Each number is 500 + 40 x the weight over its row's rms, rounded and kept within 0 to 999. Layers, rows and columns count from 0. Numbers have three digits each. The size before them is the row's rms in percent of the matrix's.

# layer 2 MLP up, 2304x576, rms 0.0343, rows 449-662, columns 192-255
104:470455495435508530526531536532464545518475478485482484442499420518459501499469503491512478482474537440482466473450542500480490433413515490500533518515572538425493520444499476504476609423564566
097:570538502499463544473455477534511550546527503427520482464514528532459522526472517516478560479604466513560467519452526485500521425527535485561478485505511480492461562476486469436512493494515486
094:500489483533510558490508506548444454521476551489495523544499455510437473457529497470445451501438487494513492502451481460557439501492478564498576580441576443438538554472455516461505527521448517
106:493420554567513530459491486513530519494487506546471541453481495452451498522343528530507514499532482494527527530526530484503561533472513533476519495483490573471488556599488466559509523427546574
102:482496520548509475530565455490394519505574438478508458519479454489457481469468489505503493534552482449512438490532536514492470394523551558493493553452625506495497421498501484491506518481539598
105:488507505518526501523528491445504526520571450458442478453558504423511481501497421534529487498428472496556539511530482539518441504556549579537468493504517476475499456523513453492480489465497519
104:559479520504502543538525441409482472506455509511550480558509488496514510473534502500477552438558476519462468449456513428521503497533480455483472467474396576436504505426531507502494553465506523
094:487470498506496545572492520541555417450508542546529445540491574521404451507464525511508501547488437459464518543485564464508537534530452487523493542521485533434494472493465469550486587520497509
103:404509566461524482474499523543467505507496456483538514512546468556471495478441475498537543450441501465511513490482524484489509519474448474453464529538535510482507528413532532486493481496477469
106:519515478452543483479430506590482555500485580490520502462516483487505570543561556513493561510544489525435430519544560410554507439477570438479504514532454415519511486473455543506501516491531591
102:487465485542550478500540521474502585560455448565512527469467490465488533467466630496522492454482543500493572487523565452502459473523479524516517543440537491522497465430484487464583536437610517
101:501525502466500552548470455497521556540500470478552501492463519471482475486445530548479517517566555481465512543470454520523420506480530531570539457447461439530536434525516522462537555460517506
099:475549570496491476493482555512524520457475439580537445489465457505518515487558506535555531525489553483501510518509515525506474484570472529526470462453476475567532561537576509495456497421452487
099:512510481419467463484495474431492560499451479460475499531438503502534458533445501465453471488471507412461463552507519462544456479572458506497525515533527547548490475529478478484500506517444520
100:423519563530510485466502456484548568495445469490559502471478547483486485488491516528486509499473567460508508546489571550538500509522489481516559536522470499541472500477472454524610483494512481
099:397519509518511476513490477525485480463488492466438585497449460435459521521539507470429481525487507481469471504498518457485493538467501562498595464476456506565482558537514432460497544446495481
099:395536483408500554536453504475477441462512538504538512491488501471472501529455490498479511547453592507520530528510545439424486483513493565548414450502479509517472486576447472533495512445480534
102:536474510525493504478525553480558610486481401459487539540515501478512532450529506550537481529540417463457479530507518526533470464477477520538485487527473559510518443541478451478525487463546535
096:486435540489482527488512586491472472516496485491420510524565454588436505402443481527507511479596519490529508437516525500495501505546559514515531492468458480524538531490492539483535465511546435
102:497408528461476493480532513541487510522467485482546592450599552538456497473495543540530479449491505505472558528490615530472497542465486449579517475473546485472441441506380499507477520535490498
102:546505459569466456500506484498477565578467515516456453442514497523524568559506521498462490420576476494478534482451525530563472535374554479509555469432530512574544514493459425504523495562504509
097:450430537475516501507493475495477502545484457470512496504467548549540503546538481482542495493467484439465510515511480483542469490490509499548493505582530428535451526505525515482577454522559523
105:457434482492526501501409488581516598435521441398452516488445457474482528498462421546496470490536545484440570466435568478501457478507518503560476484540459448580417512501523482420543514505548489
084:584539566556484602543506503464453488480498524568480494526503518489552446417476486491512524529484475513490498480425485478464512522484494489594484447529508543450495503469466558460494475526524466
097:548472548489582536525476482492468566477472500486547563482540499414560475509514472524503518520485531527498528576475430480517531538469526439473556513415469545477434473484489496542564535541523555
094:396519526548515529531462506467468535491439522547478500513490506480469502465470490500461571508551497525521482477494530532526518522456517554492434555485423496479516441537474570431439463524425488
098:532456492519477465472451445552489487467482549501492514527553532511536491522573501535496515492576543498457512540459469473405461486530497569483488555525466531454484528439517468472603551486472457
099:367480489567491484460494502504473466570450477505528446559492492528552512455515564556541432452483533501425431536473528411478473585470501535526522453508468590484446539508469512471554500462498483
095:569463554457495480456434496566539528524524609466479397438460567524496557498446511521477451485483454512440512492531542546513458428482553465504535521471502483530495558480547487418525522444505491
091:558586543445519527467598504459455504507517489499529523501489536536557518488457535522515486441441490448498453519474464545486518546525560492532492598524498538558492536509486439461523515456533460
088:467494480525427464470464495458475447483564504518520525447515507543480488437472507435472446456458506473491386501472486455541512448456490477574451466449487453409462458533422574582602530510535497
102:553470545480484503486507516423512546435522472406496524468538537493475567501530588551502562483518464463422510483504560455447478517452486551448500510434422479464421465498474518584533490451530445
114:519475513519529532527438536516507483494457436545511504504503497531486573515491452516484508488482508496522443493498451480534435369530504450587518497472466435539505559444551479458460474499509492
099:463510555386489541545490553480430477562496566472551472514536494496418582439480440505515528501532588505433487491550543521481486483511511504549510523510548510460502506498417478543521452469490526
097:440579465493416518466544547493462468459490527561487471561541415480503523438502453523512474478523485545454462520520439485520485453524495550494503533490496521495488495513493469477555553465551476
099:426487531563539511521552531469528495455578475529524541446437487467499484459476490533484499429446429489475533528421521547500507538540457469487539544517433512526460430559442504535503491509467534
106:473488502554508493529544457530420487465514528528540453502591450498545474507518529541509486506428467426439425471450455491539459558558513523522531431465490514470554521505467427503531454441507510
098:411457532443488487567493537504469538518471528470506528500561482483508502526542504487517508421560573466516424476552550519585501465421510512577477464478537558419576501517489471481492488522508490
099:473413538541425497552485533500534556441421518494554567529544471413449542584503477509479491520487481404416561547503543478531514464463572418546451533487513466462514484521567472466488481504523450
103:509494476542531461499531470516459533507465459479476517471502483529437548466448517532479548553570494481452517607549517502461480469537501464586544563592498512523468520531540518551473511439567508
104:442500465474473424535476535477492527531449460557577533583513501449396536426457544475499562473501526536420435503506526494467488493532465546453493551491492454539450536458522507452519520418517560
100:433467490415537505528500458510550462516529496570480525558521504512460472551536481550571465470482560469508439482491457546560442511490599463442583540493542494524514494446501503553556593468431519
101:472526538415527548521529464470547567561523504517577507511493528552508496470470467506512532452562606479481488540555472511549461464479482478491502501489467558488417472501450496506497496501496540
098:548435544496465460474537537446480459510493557455461552466533505535471470489442515497480486497462481516478510476530503525502496441516493498467532570554471465491380491596522483448520487500486505
099:521527563428502514473488489550465438500476445493497489527474490467571460536514530551477467516453486510501458481521551487529478460494540483520471419511415483470534513512541480546537463497541524
105:522520488460442514522511526567475549495529478531477549571551485512512607496503524482468519444529499497548470456432499480533460442467517538546477489465436560540500473494462502484566566461542520
102:411496537494493487529478489536439515488545509529509519426428451463452455533523506481485531557450538516550482459493531476431467453547514526540461521395518534542553599469508454582481489545531484
103:450504584520478490416485570557461491556504441475494523490549484462551530479524554464546514438483551554524486488497470549550487471452472580488540521475570496540443443473506417507563506533447504
104:472472529557472533486475525513479500420452498531528483531454453521482500464525566568484482539493500518506489562468503505493398498547497491537467520505572473639441567462505512528531455496446506
101:547516505476452549502487577491504539500491475492499526548544524430458546421480487476500550458486546455460457430519547513488500488473514526475519517506501533506482486460536495425492541480452420
091:519522534464483425403422523545500494503514449529493510433509474500548500449499490525420573429509475470559475502556507495579412509490506508555496503550453413493446496487542454488602535490535479
097:541445538511452507492418560527559535534510494458447520545492431495499442521570498485561567444493460488527507399495560508535504460472523411564487500457476464505463543508481523554477448505484535
102:500518527492435492510503540461525492467512504461486487411524542540497531531414433546547550505494494473491522511528581502547516507399529493533494568448473533493456504520519510464541546473529472
095:443528439484510484482466519512514617507480466441529538447516491512459519454490467509594497499454527484490505481568550478562445466489460569478511592544476478533422492489514461479556480501489516
097:526500519509436521464533519537476551503489490506467490485499450486522540477522535531535508458513488518473452471404517412483547449574422534501532568521499519421479461612482502419568550540538498
097:480438576538521451504470441460488531424482545506469464479492484477551462485527525519538543492491574475511503475459498482449507491470512463440538521546494557481481468494452488505494472532435495
103:510528529470497542503525455456478539459488393500525524464561530470475442465546476490517572472487466504406483497558592575396491551497568429558448529480444505468523531535537410543547515504491503
091:570454528464522573548479478470515520471528483452533529511516422485438473448536519478444538552566493528515486493544528500519486493431489435465533491502469503610518482478531478505469577540458524
091:550533520515513542550489508491462503473563483466558537544516429479480488474540507505466571507517509554511458461516507542518475496409530444515594510456479473548479475449497471491431570481436593
101:394487487524507443483490466504425554558424469441529479504487499452506538485469440420533497478548514441531477480590523496532539469393533448505446487488516565479513504544504513478501492446534489
103:467513486449509552490505529517529525463512530444471499491534545553463503533515460554507512459528445512566574508512546511515493493511495493511526526477418410483395489532466578499522493493575491
100:544512519490478507451566453502501541422477462469527538449598464487508486476523481570567549510487518518503560468456466511519471499516517538493513538434525521522560511520506425527463517538452470
097:441490497498510548482489469524465494551527493466500480478434446578449502542518573495491527536458567472450571545499490563514466501497562591473521543492511389593458482523431383515467516472498530
097:520485481444458504523481502510563542449513503489551487484557553508470462478473549458463459542524516492489434537558576501475510510550498528551462554518512531580457465517487410512561535525518495
093:509475525580487478460460514465451539516443486546469546462477564459456448487556481529524461492549470450550452539474551523514426590510556516532530531495485483488478382449498489477449458539531554
104:517532479526488515387479425482487493393554517508546516503479507491453559462463503533566518484538500434522478533494453490462477548549458506514538504545489534481482513526510544507528547454505472
098:460490514548517512487465488460448560456453491456490559524523505485515504486444497494481574493552490474496466454494582527426499513445524498549570524451509535566487467511489490529490534541506542
109:494486541553468483552476471507447482471464552538538492513528560420538439488484484512473522446471434463450499558482538575481450521494458486518553528502497425503473499427521482433538540509549486
098:534547484484500547465486540442464487517480521469467468553478551435547475452516563540520463460488545519497506541513527485482539473508473535525430503456511471586531425554529450426462490528535527
096:526443553442519534527548527463542516474475487539616512531581494435515487569479590439483533441463515527515459500466556554587479519428501537442490505494547520548486515409495474492562457515513488
100:503485487521477560430494563439467517420520451468490479517453512543458508449474516607503489477457478525443529492511533501523495533525517511513488516491447491545423514444429515549589508534503554
095:492580468533494496442529384579543522550464497557524543451549503446537486427534462491513416489461461433470474547394477450499468538484451475509575489476491510563594545437504482479480520498533505
103:516455493507491530512580520471477595560533423487460539461539541437502532522472502520548422514504500527458567466530482517461441469452521488486497537453524513571525500520544546504535507503474505
090:441493476513479533546509450535521516582534496526561544552491497529451504559466443526497528526604459471516487504538471505550515427534513466479523537465529528520473465533533459487453516502472458
096:497485495485457444463511526444558490453540445499561559548510522471460527460480505499467528514520562432449514481512492531588436475460421507500543517494543508498478524452497481497521492475525481
101:475473488411521443447488565504514494536496472461489545504563450531440441466519596559509447448467488504440416487561519568528526434479483469485500504420484503463466525504463566463439530492466515
093:599488531517512551482509491643514458507449575519521507475533506469477473507500445523510492462513487479432535473432513392517493545530534513484517489530495549409498473479502445386425512520567480
102:408518513460517444514456543479440560500566512522443505542518485476543534487487509440513525429547490489528489523460558501485520418556561482474472512457574531471434523487443514496500590417519543
106:477499515546597449455491481475531526518499562397486430444499488467533516466507436584504632422510472442439401534549571543506439510518456566561486568512442562557500507499543520494500496506541543
087:558551489478479499482536493495524558505523426529621471480518471443525455528571475503490562508509402496476492476531503482539463529591510512521502477509497494496486500509407451472564459516507476
104:476477506474505593512552427492446525528460560550480451519495521496470608546495481531441494475538516512495505530462558479499514435492468550452519477504449506492439533494484538454530548465542521
099:521487528516460461463539532459463480505435552517488498537503460505512489444571450505552529374528500487496495489378476482495482461465476536548524544477499572450501513512517513556544519499502519
102:435516539498486459606492488390521518460512510480516554485473484456484514512486454478525477524494507526414482535495564482434512478541426510506519537479507515552456472522498485566531495466526558
102:469455526469475530527469491560488554471494486412501555448538473447490503516436553512447515505537540481517537502574606483498444385476500536525509505527523465491571520517579482504485531428522514
096:529483482602433582549481554393522497488474493430486549480478538547464591556511536518506499474535514506494517485419466545525451438369542468553423502450445533471501459514537488541481554491466551
103:434519521575451487504472528495490543478505467512469488479551471502509521493535573542467468467442457535430489499507462523482495483576567495467542465457526430533505464533488546462527476493475547
099:574555552534514446499497501487534545522561391420446471492551458547531512559484554542503508445451554510593451476436512538484503555436524471512604543485560522506514524574442409551541507433510552
097:508543558477470508530497531568422423510420503506498444524536536539527515539528413531524568469536505458560507580412512461522446459412501547500561477505545444468404477481477474466498589459495478
097:524533487460534475465445506507446480570539495486529476575504516553518483534449587463496538495504435490506493578503468507490459524498500458513556506424565507510487486494468415458457579438505541
098:539442460443410524443494465492485496468519501500585548516542493473463473515507486490544568475448475507526491479423497578461546467517417505451443520503492515566457466485491469509567478514496513
099:476427519520491554495488490512467506457570491501410472514509477494580490515540501542465481457400493496482499521464513549480484504428518514466460512477426570569407562469494504463453511510466474
097:491482503496519542499492492429515544460475417393528568609546508502524502416458483561463545517469523487517523402460542457522551502498478488521491442478475435527452482513547476533511486487443527
094:522453519419491547443537532487485451498538573434545475572557440428493520498501452481498495505504464518509506496468513456469427524483537530477525542531493442467485444504525506563504548522515529
105:522569517542514490497465532461489547494457481449570492520547509529505480495517500506548488551493528537455487468525542503432537436410505494529498520525481492469439532490396464504562503513460543
106:490388542542537475530499419483480522467556459532520529481445457500528503499532472496535558458502569476409452488457525575527529429424469546486596501515525509514502492492456486567476484479434558
107:481528531452463530489522500548479526568519519445470476568479447575499526548415502580504491460472505482481434506480520580495415522462480491480491410494418375510451571514439489535497563489500498
098:489483563536518543480487525478455484537545480491482514468484466399518509541502519498516474445471469474472452513491507528450464396529468528534553524504499530497423496503488506466509524472457464
100:431475477496488550534496535469460530463524461469517551465497469518481513505504544562497490510621483471474486465493540513485508577509515580493515553474494422525511581550446487485515465520502447
095:505470470480486524462529512481446486492570419461536482475512494508536498459450555554516517478565530498529515490535420485495481451553511454561437538485528525555476503513506457536477471501453486
103:445544532506491462468540540481566510536501494425489517506562553484534473481502512531500478501589549416463567474417500484523485523518520549493455540438547612436469497434462501484498515511463572
097:489544502544483530502503457486490571435479560536519519516519465470434465449486443437598538520490492458476453550568578439540493444495490481591543520471508470426387474458491469525509481487513473
102:524499514501422521433479538470509534508551541559553418486537496510520545499488487503488442551566522484453485508470496518482548527539462479410471545459475554561513535469438455547513463509500421
097:464527504559460570502523462492467509587553513480484489507543452516490529514483539455483487487540462443565470606552570556550527469551488450504494490404511493497470498465399469480506550468516486
103:447487554494498513437512579514489445448448512499458517507514540486435493408455541467458466476554502477521548602496503571454468402494498510478516464473445466536528486496521490406522525383531534
102:553522478473524582588445464483524517441565523460474489517493441492434522475474640474450493472479519476517490530526530488555523553537544508511507518461447426488531520424472554479483486461433444
093:494494495504487632559498517517485470491501498521500569492525513532380559522562497475405500528466567507505546426491513513510483488442487487473510458480510442518517459436487524442451556420404454
101:525476567543482440491453520472490536561430590465620598415552550525567508488494546483517497448498513457535501511545515570600392509524450496491465519509568554450507459469567474503498508424473502
102:518449547481480623555493566466427486474458516474504496458479533456575483506452520592485526566476466480495559513501498493496464503501496416568548474526500479484436474449473495466470460441496539
103:459504577518527463496474539579475503532516450482479573534484479527419579506469488524545496460544493513508409472481523495545474493512469572488494483474432458522505500439538549487507534469509511
108:476521464489476535489559498484484527467479470432436580487509521445391531464495547456509528517495443521459473498473518338413486485611516453593571497493558519499512432513524487515462518506468453
097:504549497489486545482531424500557490555500531560528442543555499467497502510545543574486475489519523457524484475490542572523425507543469473527533499495515488514492486534549500452542474562473482
091:442476513539460488476555518444501528435472517430495516485475523502540505492467542515555506440480518554546519516543488516477544529478485441529450448455537438483478527501454544564518451523414522
093:515572553478402496495565502419467543538554429518501513517529534506506461470479496550511538473514564507375480525472484476480507519515521494525488552473447484501426496531560503513547507492488483
109:506481495505524579488451474551489513585480503450623500543464503515416514520529477477535451473558510432558527485515541519517475521501498464523511491474500500521475509509469573522540517549474565
105:457480508535452507449471493515498538500566441455552517558515506505501525460514490559524467442541505468477472497506489473543527498516485558547477535552471451438544506564542528511538530482511447
104:474470522522475451518445540457524530541509438445427490493565549449578538533560502520490463494477470423507487539471497506510483492486457485474570512507536531496453489546569494458532494432504476
098:529514458466454479522528512533519501489516446484529500497483499507471510474475511515588395555484498413495569502516606483551498515537513422596487602432563509545485469433499480495518477503479506
101:463486568469444529576509504499497491422620495574467525581442479528485517489529516512614444467504531431518420527465493550555457495531495532530583569395538474526455518456463498484491582539477502
099:503487541489508544517475526486533489451486464492566499532535436497566474487554507466499520461486484519530493500490525486516497587468548456416501416471509512442481483409543553537569497475576469
102:520534442509466530563500535498445551477484501510470534551496488480491517490503457465557613466508586522544480494495512497491434463583542501415476488519494429509336499467500496542521566540481451
097:470544538488507495442499529500434520510474468490560532565539476563484514513385500556430528525499513479479524514472522510548524482533518551532512441525529506564496499398480553520488490503518454
100:526491493457473536524486477477503561396424482409491566485543451388474490420535486535488550444588426481527585507480540490504487549440485538546483503601422468551512588520468490523497472527514512
104:463479524561490483464516447341523482395522453486534545481456536519474442474415561523535548500536492456496506495529522541484434534476474539486472545447507511492543493427522483578442488420582578
094:543470534522495555498560474517452538472460583500480535503497535573457466556454479525485515500551506504478464577534447525474497526561554471496591499449436519466490494563539464483533538484423508
106:423434514480504473495547570547430588457545454410537518485617561506420584514511422485560474475476486509468484501475440503559510526463482567550495502493572455461530480462483489538505572425491577
088:507467524515523583538469501523419480502423542474525478506520513447608545495503472568539498541455476490477436500469467544426500486535472509468519509467480558427511566485495535498561537503544519
103:489423516506460558455545469538499486552529476507458562481500505513387474514472470471531554488491524387498513598484583497479486486560523480459580537535525492447492458532524459500478474513507448
103:464542496483475500545485527503523531515486550482496498603573454426535537471493487460520498444550508511411543476475524528527498525498440517443499516497474537506459474441514498474514479527417557
102:485471524434509524535517485511530518553548526545511501482431501489473558453535483485473458525458558551511479427507523500498448498483489503526539521463527497561499457504481502417549503503561532
101:425490507436532539503477491458462517489537468488541475503541496478516505526562489455521492463491510478495546517467557424547521505501516527491487447533519473537494459443542475540526465521491508
102:494493518486503480452527527497477467450531533524495492417574465474475550510534485505466479530515449522523488488530473403523483500511524504506522494522495484484521518431436434497527546492478503
097:448528483478563500484492461525513495513507529544443438507497500373530464527472526505511543458551490509428597493562551510433501506480498510549533555454461515523374513449504530404540503499527458
103:474471466457465530474594466482505520422451505500499569497530484552501494560535509523528519536503576493505519489417534571556508489473482522446493555501568459504467485524527380496479510548477521
091:419529512464499531553489550538594523507555456513417484525501497542464552505462538512540486470493543486521527578550515519572495494527408442561478480464536440458464538459507494556467496488533486
101:455576487452588533537481489552480612529522424451548477508523539453564539562517486486598447524553486446473495460422538437469457476427537464583514503494516540463528489499494459553446464440542476
100:548484500568520493534492526416502545477503547460487500525538463535547513512491521493526481492401458432426526529451491525442536507518460514500495512513469579528537484424507497508452492471552511
094:548444531484586544472392608500472565418506503497512524540519616520505447492546483474493502538508503451349453437428472448470498534525561453593495466518434512507522515471503447537467488489509594
090:473560533504502460411474569492545476422465446427493542505563527507505504466528585547482546478386581505511461503467493558528481442549419503448539505501540528537455501505526559527495476484504553
103:462431565523506539462495437484520532491428500521503624501446513517577468527516486483508487534561505517427506531509471437510507502510473540555481466544498524471439507478490516533496579408468470
106:458515492565453519545541510506523517540525524464465503495488467521476528504497531577517484506519484491523517432474473582452527458415555536554491491454469469521463556487454489455499510455486514
099:542571464427495484523516445488515462373407448451490508510436566518502513451477479475498564540529526542484536414508508446490506466451469512548463466522481453493530492481505475524530495447415445
104:543453503461473488533483550510478590555516489399503501535499496462461507499488507516448477496523527494468482483485517515537496551532543539467436514453420498477481478399452483523494521447494526
104:507572466476478539581502517497503505493435500512508592479520508529456556459518471473509541570557524460489519507509553465521497453498455507520500506444491445463467533544469487446606488429458477
107:535486474531499505515500507478446542482455482430501485559580504481444517513454527472531425510490496502427507510477542456551519473462555518533482460539465500435474507451507464492497509485504540
089:500422532537497464495450463544509497530607506467476452507485423514519493512565427527556426495537472511531503493443493440448454465473505509516489545504503482515496550574504478512505512500462625
101:532488495579448518483471457434455463505502483533440505497465475503494466452478494514489507447485476559453535484537523562527482459471574504424480525504479478463446472500538562486508530528454521
101:545498519500490435520517406517464511525455486483535512581442515488557499450488524541477577432494502360522473494465556461483480407508554513535486522482464446450481518505515437540506486501535491
105:479523597538528507470481604446495613518474451510455485507469507491460509492474458526480480444491483463507443532467487479546475399463505523534439540457603474539514461483518512453519500550439539
101:573513498449424521405456562471509458507508546524536530438499508504578453513470483418486514445538490490467511492508557484477498487509625510471553465541420564543463510475531512508522462519482531
102:488496496520473508478486507521509505485576457517540487531538485467447566406548612480536447496394539439524508416440564515514504490481456539540450467425437419479465527478420476463525545484509530
099:494483568488482526544503511494461579546531557494543502487545469400538548505504484491502513488519543469518461485487502434484493482576471517547514476531551505469446496521538500501587445531473551
105:497505500501386529522467511502470476431494470546550478526557483494509512434562522468487550573544416460531516460528544483496453481516487448497503472535435495480521486490509469471506518432443458
107:575439478419482476522472548556407570513546511478472521541492489502495502535518555490510444489521519511524455507524541442515497477536538533503532517502469485587512464441512499507459486486507502
098:555417509558496507487518516497462474498474517487550551471487538502519553428458459551555561547457426505482469499488463536515479524494528508517517489446447487457484409444432518520519471440561505
092:520525542509473518489560453523474513465513542486420541513519477528498554549465502628513520465501427505484449533544503511498485476473547448481488573428476483447440508547544490440508556480555550
102:455488551528509447480563618495530502459481491453490548478581589490454506474462481536509465441423454433463498469509479465545533456415544476513520466414444506533457486496487543445474506472608481
097:539568573407418510485469503497447480443439504564465585512503530543563465510487403482513490562463512554510514416529511588492458551498492472471487521458510513461445531488494435543507547469493567
096:490523498489491554538460564448466527417489459479468471500474538504541498439478477488517506440529451450449523540464445484461574516423520502603474508546516485451450490522544460467507459517529456
090:470507482510458504542471455529537520481459441508528476535521422445505463467467421466523506507487584465486463495489585490511508495510445499523457470429516511500533520477523565515467562502516489
098:561455529458537498460461557526459510508499545448428483440568530447504525447537567492483514490512538477464469569430475493487483459458552469565495484485490542473463466538501445491505493491521520
098:562469547429565469467500534528480489485425465440467533617493474478502489477462463564557476526516497474390492443555550513556486505440515492574478601505495532528442490457454494449560473466445475
112:498465460543426513469495523474429532475526478472479510433506541433396491560554523477546598473538490505446463520538507519492494449475485515467507508535515528499487543532418487443481495470426425
105:432522536583471557502486510518510469488529555514505572482462439533432493446436459574480596477539454437470523498437501393478482532507530524523525476445508414418480427416477522576536544419497523
101:498463553437552522544512436415509537468527531426459521488464548521544551459489508495499519483527537440479557485563502509424442459420544573511449529496532542557532523537458449532507525539395503
097:482471566516488525469467541536501576527517492514499512500501430485481572560511505491529586506512510490464532504502521466580438522494499462504476519518445487515434540493526502551475543516468475
102:458429446554450468529536493542467464540480555518524507560501435567450538491533535554440504484473439518399514559543504448540523476515510499528453498495498466548495504516522485498512491494469488
103:480529508525474465514506549546466534524533446461457510522528539533478512441499518448536533486551479474505502498539531492447490509451484560557508483406496474558508510459529480487440469488542575
100:500472485581547490472508587553532513494437492521524533453501539463507533483498502465447464532572457529527520421459493495440557411473619558461531486473446480554545494513557507435547553470472503
104:581526508446520475491493546532550551501499461499485497494427515512482507516493501464539489449478586429443416508482495486469495482449458527448531538514519531507473472469458534481575481475461563
105:514538496502503458488455553442469493473475512503550477529500496469528528500525520519466519429499456538456395505460533460516445463469533524476573533497503557516469518451493493526422473499496438
106:506505544486487487527505530514440467534528527500549484492556561540502559353454454562519475424533508492566494548478533479509490514552518487473495525505451556472520517467472426427507503515435445
104:516475577535511482550531495533492524507576453465441473507491551481461522572554504502486514477512560516470584406491515485454521486460555482510522513463483496521504630506420534488531510484520480
093:464542517451436523475528468582465505530484497513527532447499543496476504457520558492553499511535523548558471491530470501519448512517530512516543514511553492475497558484445532459519595524518489
107:436539549484543609479475493461499543517497498525489498501500499401432555516482532581459478484521493507485495528512543513477479539494527443453547480479502442485523483544496452460520515444425515
106:403506446493440537432456490578534498435461491457485454412509495597509500545558498537528538532516507436461482485538485503589499452441527481597539580493479491527520463537505454517461498489464464
102:491478501539513534525525438444516459513508477449517507517484501524499457464508523539476522465486459489483514535516508542478459517422623513514497524470481466517553503453562464535447458435531601
103:523461452539557542545454570495496549448522541451540519482563498491538490426504431520523480508535504498488453493459461564483499521446470446502578527408483538520511484468503540536515565491570440
098:441464449483415460522470536390498445512477566492517501496478489542499540510422527495493523547487474415431433533513544529531451452473443579456563550494527525531492441544489484508539436533492555
092:545495459447498529456511544509490517449544503516441555522541541514511513523540524437498521496474442475552490489498454563506464490523487487521535564415452501529530517543505527482493448556519427
109:545549470504457472550522479499455477429521491517465560514451438535535501469483508500531543499473482503488480584471539500510505435542512485538518510529534500465468457407493514482521467497464495
095:535570558491466513478542486529435516446513455468609514547520522542495479482432463533594476502489453479568557509432443525510430499473507536536481529519549557474507493451485478434553503509518537
090:412482489533540484504509431516452483439457486523441490513575458531446472438483505516449474472492435503505532568535552501495444524474517455502510470521485552531503552504488537570574565527489501
097:534535643483474497477447544487494506504471472470432518542486521518523509461543565499517497486561590484517503492469528497478486470485445461496472480524445486573488538550464496448494434523491524
102:521536501445507509470516519555495544514461485494583502467547541530535470515538462551533547476577563472510535564478517542498456476458537428489464496553539541497493512460534473509461529553524531
093:483550589417484563550563532421474590549517448482543472500541510496421516440418573545547512528547483476515476545483513530475549464524525487461572517489465482492472517490488536552467473477532478
103:498509461457450450475537428471522475553544485434475505478555493502435536534555571438517465491440545467484498544452576513468543481470500441458566525437540505533456535551468477535471550492508488
101:543507572409414403470452541485488559484497426465506556546445522458542583464451508544481464537476539507522475491461527506484506486538527492523523481526558549530532467429465409510510453490411557
106:547564559504435515449594535493482502469504529467486466497531512551486438507507503498509561480504475467537550528517496496530498472538502411539509532507460486532471500557513488525491453482482475
106:404461470466459495522582487431497505445515468528508514551491533464555468435547507521534475434492491522496499418421473471574500493508485475529553488478490427470500443456572442494514509492478546
098:397480553477567514525543545525494546536500464440571531562514454495447561551500554619541468480526529486561492473433430529505521439489503493547542569531447491480548526553485446511506579549380574
105:507515506515553477463525500512493423448501462549512496422549467488532551450500526449528461490437506419501489566449495532456541554523504496560485493473490492492523518417424406534545590550509501
101:491449549525457494526473487493519544478516498502523486522574511419359497343490456507513538573446501501517515599461500533472430472490473452568535509435550581513490518467492411484435471474478513
100:519585508551481558543475522499417579473421464486425470447530559469529515534481496565510486449431540456545488530504481530575540478439462545504492550425524450554451474542439476500543459480525519
102:520456564508566523457525499416443540568415468451473540511524493540587473542480505448559479517382536511460503487479563446564512482494501507483521509474539535463478458454519512485531525475445541
102:477504556547443585427461513502446563489448476496432528476565522428455498472546482578541543516508448519521520455469542501525508526449467448561460533502412379443493524519521442544509523553464494
104:470517515521437474547487510512473509501463467463493537487516581498442557538508454476534463529487546498459483517448520471555463488483417491461489558564498543485489503486536512505582538464491450
107:475495466528490531477521546486498479493488493554512510573545478492476523565534433575477487510464498495488481518487470518539482469490537474418472548488501533540520545507495530594510492515433482
098:452445540521511447476556483416473492556403483454408523578551453541538518457565490586476494415475474450496463491536459442520444510478552531480474557455489511596493533525491556490496466416500563
103:513488501513489460534465469483440544502411461480464532494490498465538533491443503452550483481511492502538489573507532459489524471554510498499553510438494498598546567393477606489549607569498569
096:505519530462483500531585512467505505476512528476586543496488558527534526518593495517529529471494473457466555457493559457553507576506533422536510458557503536529502543528557499499518535502474498
102:481496544475531475564506483484428505368483438516558512473440455584455520540552499466521477527527544506417425492476501450476444510500477551474529508531527476595509488507442421402495521539541474
105:586544443478524483564508490428463502536542536475527514483483519505487464468557519579500515559478471467502473515549492452450508536541485537540495489515548438531511511527499435540525494537562471
088:537456519486462543485510475459533590566525576426522529498451487510539501492524445516466590457509455542479477505457515508523522480553427464589517537477505494501476453450454493446495488448551452
102:503522528460470491501471511513439488441457527504472510511442543498539504485531483596487519504504583487477461596491502450489545529422550467504505607522461514487487465473500498461575533486491476
095:486466605475455560455492489576502487456467485533534543539527515519521512503479526528515438496523582458524549529463515513464516513491471560511539485459450444527405486517487519484522495513533505
095:419503494521524571483461448532503543477540493448511473455498564457454540443493470536484474519464503472546500481561503512499483480522481570509548597509568473593464554507438525453571494529509425
096:404546519522528473496457489500530499478551437491499464515501490525525575532480442459535478429501576439528438500452479547500559502478534524504528553479496499590498471484504478474483498498489444
105:451490502523472593470481488510481463493456472469516511541478516511455561555508499505480508505524513496573484488419473516515507502542458550482528489426537461557581466500490477547485578486461507
095:509502478547436577502498614567441481468480531457555523510548532513489477480494507435466499527467551522492486486564526457516444494450605487526464497463509547496548585496550505493462467433481498
099:445411547551526496555418467517499567505418463434517590580579505532501498478426510454474488468478537453440543517512537540517429431408492547521522427463474516557458490508442512570497557512484467
103:480515514458429453501540547483500492462484462463527541548489567588505512487520530447519540473517550347463500498461508520559546477487530514537590548504510540589475509494475473488502541452483448
097:520465548494493457428463481497559540443495469537540511468513532522461535515593514525544522502584485395499494493417547490597481545502491496527534554542502509522438476507469429570557510459439475
105:425494447536499536515567553482503498440518514479458577491444564539525567529457500512444540432453496514506584515452550450503489505493454525470493552508509525510489471532469469485506556493495470
106:413516474450488505503487500403485493511454517432480538491582540460530470492477468526490534488530522495450487441521530565551547535549468423475485505453550594517537589442602508496550468463499578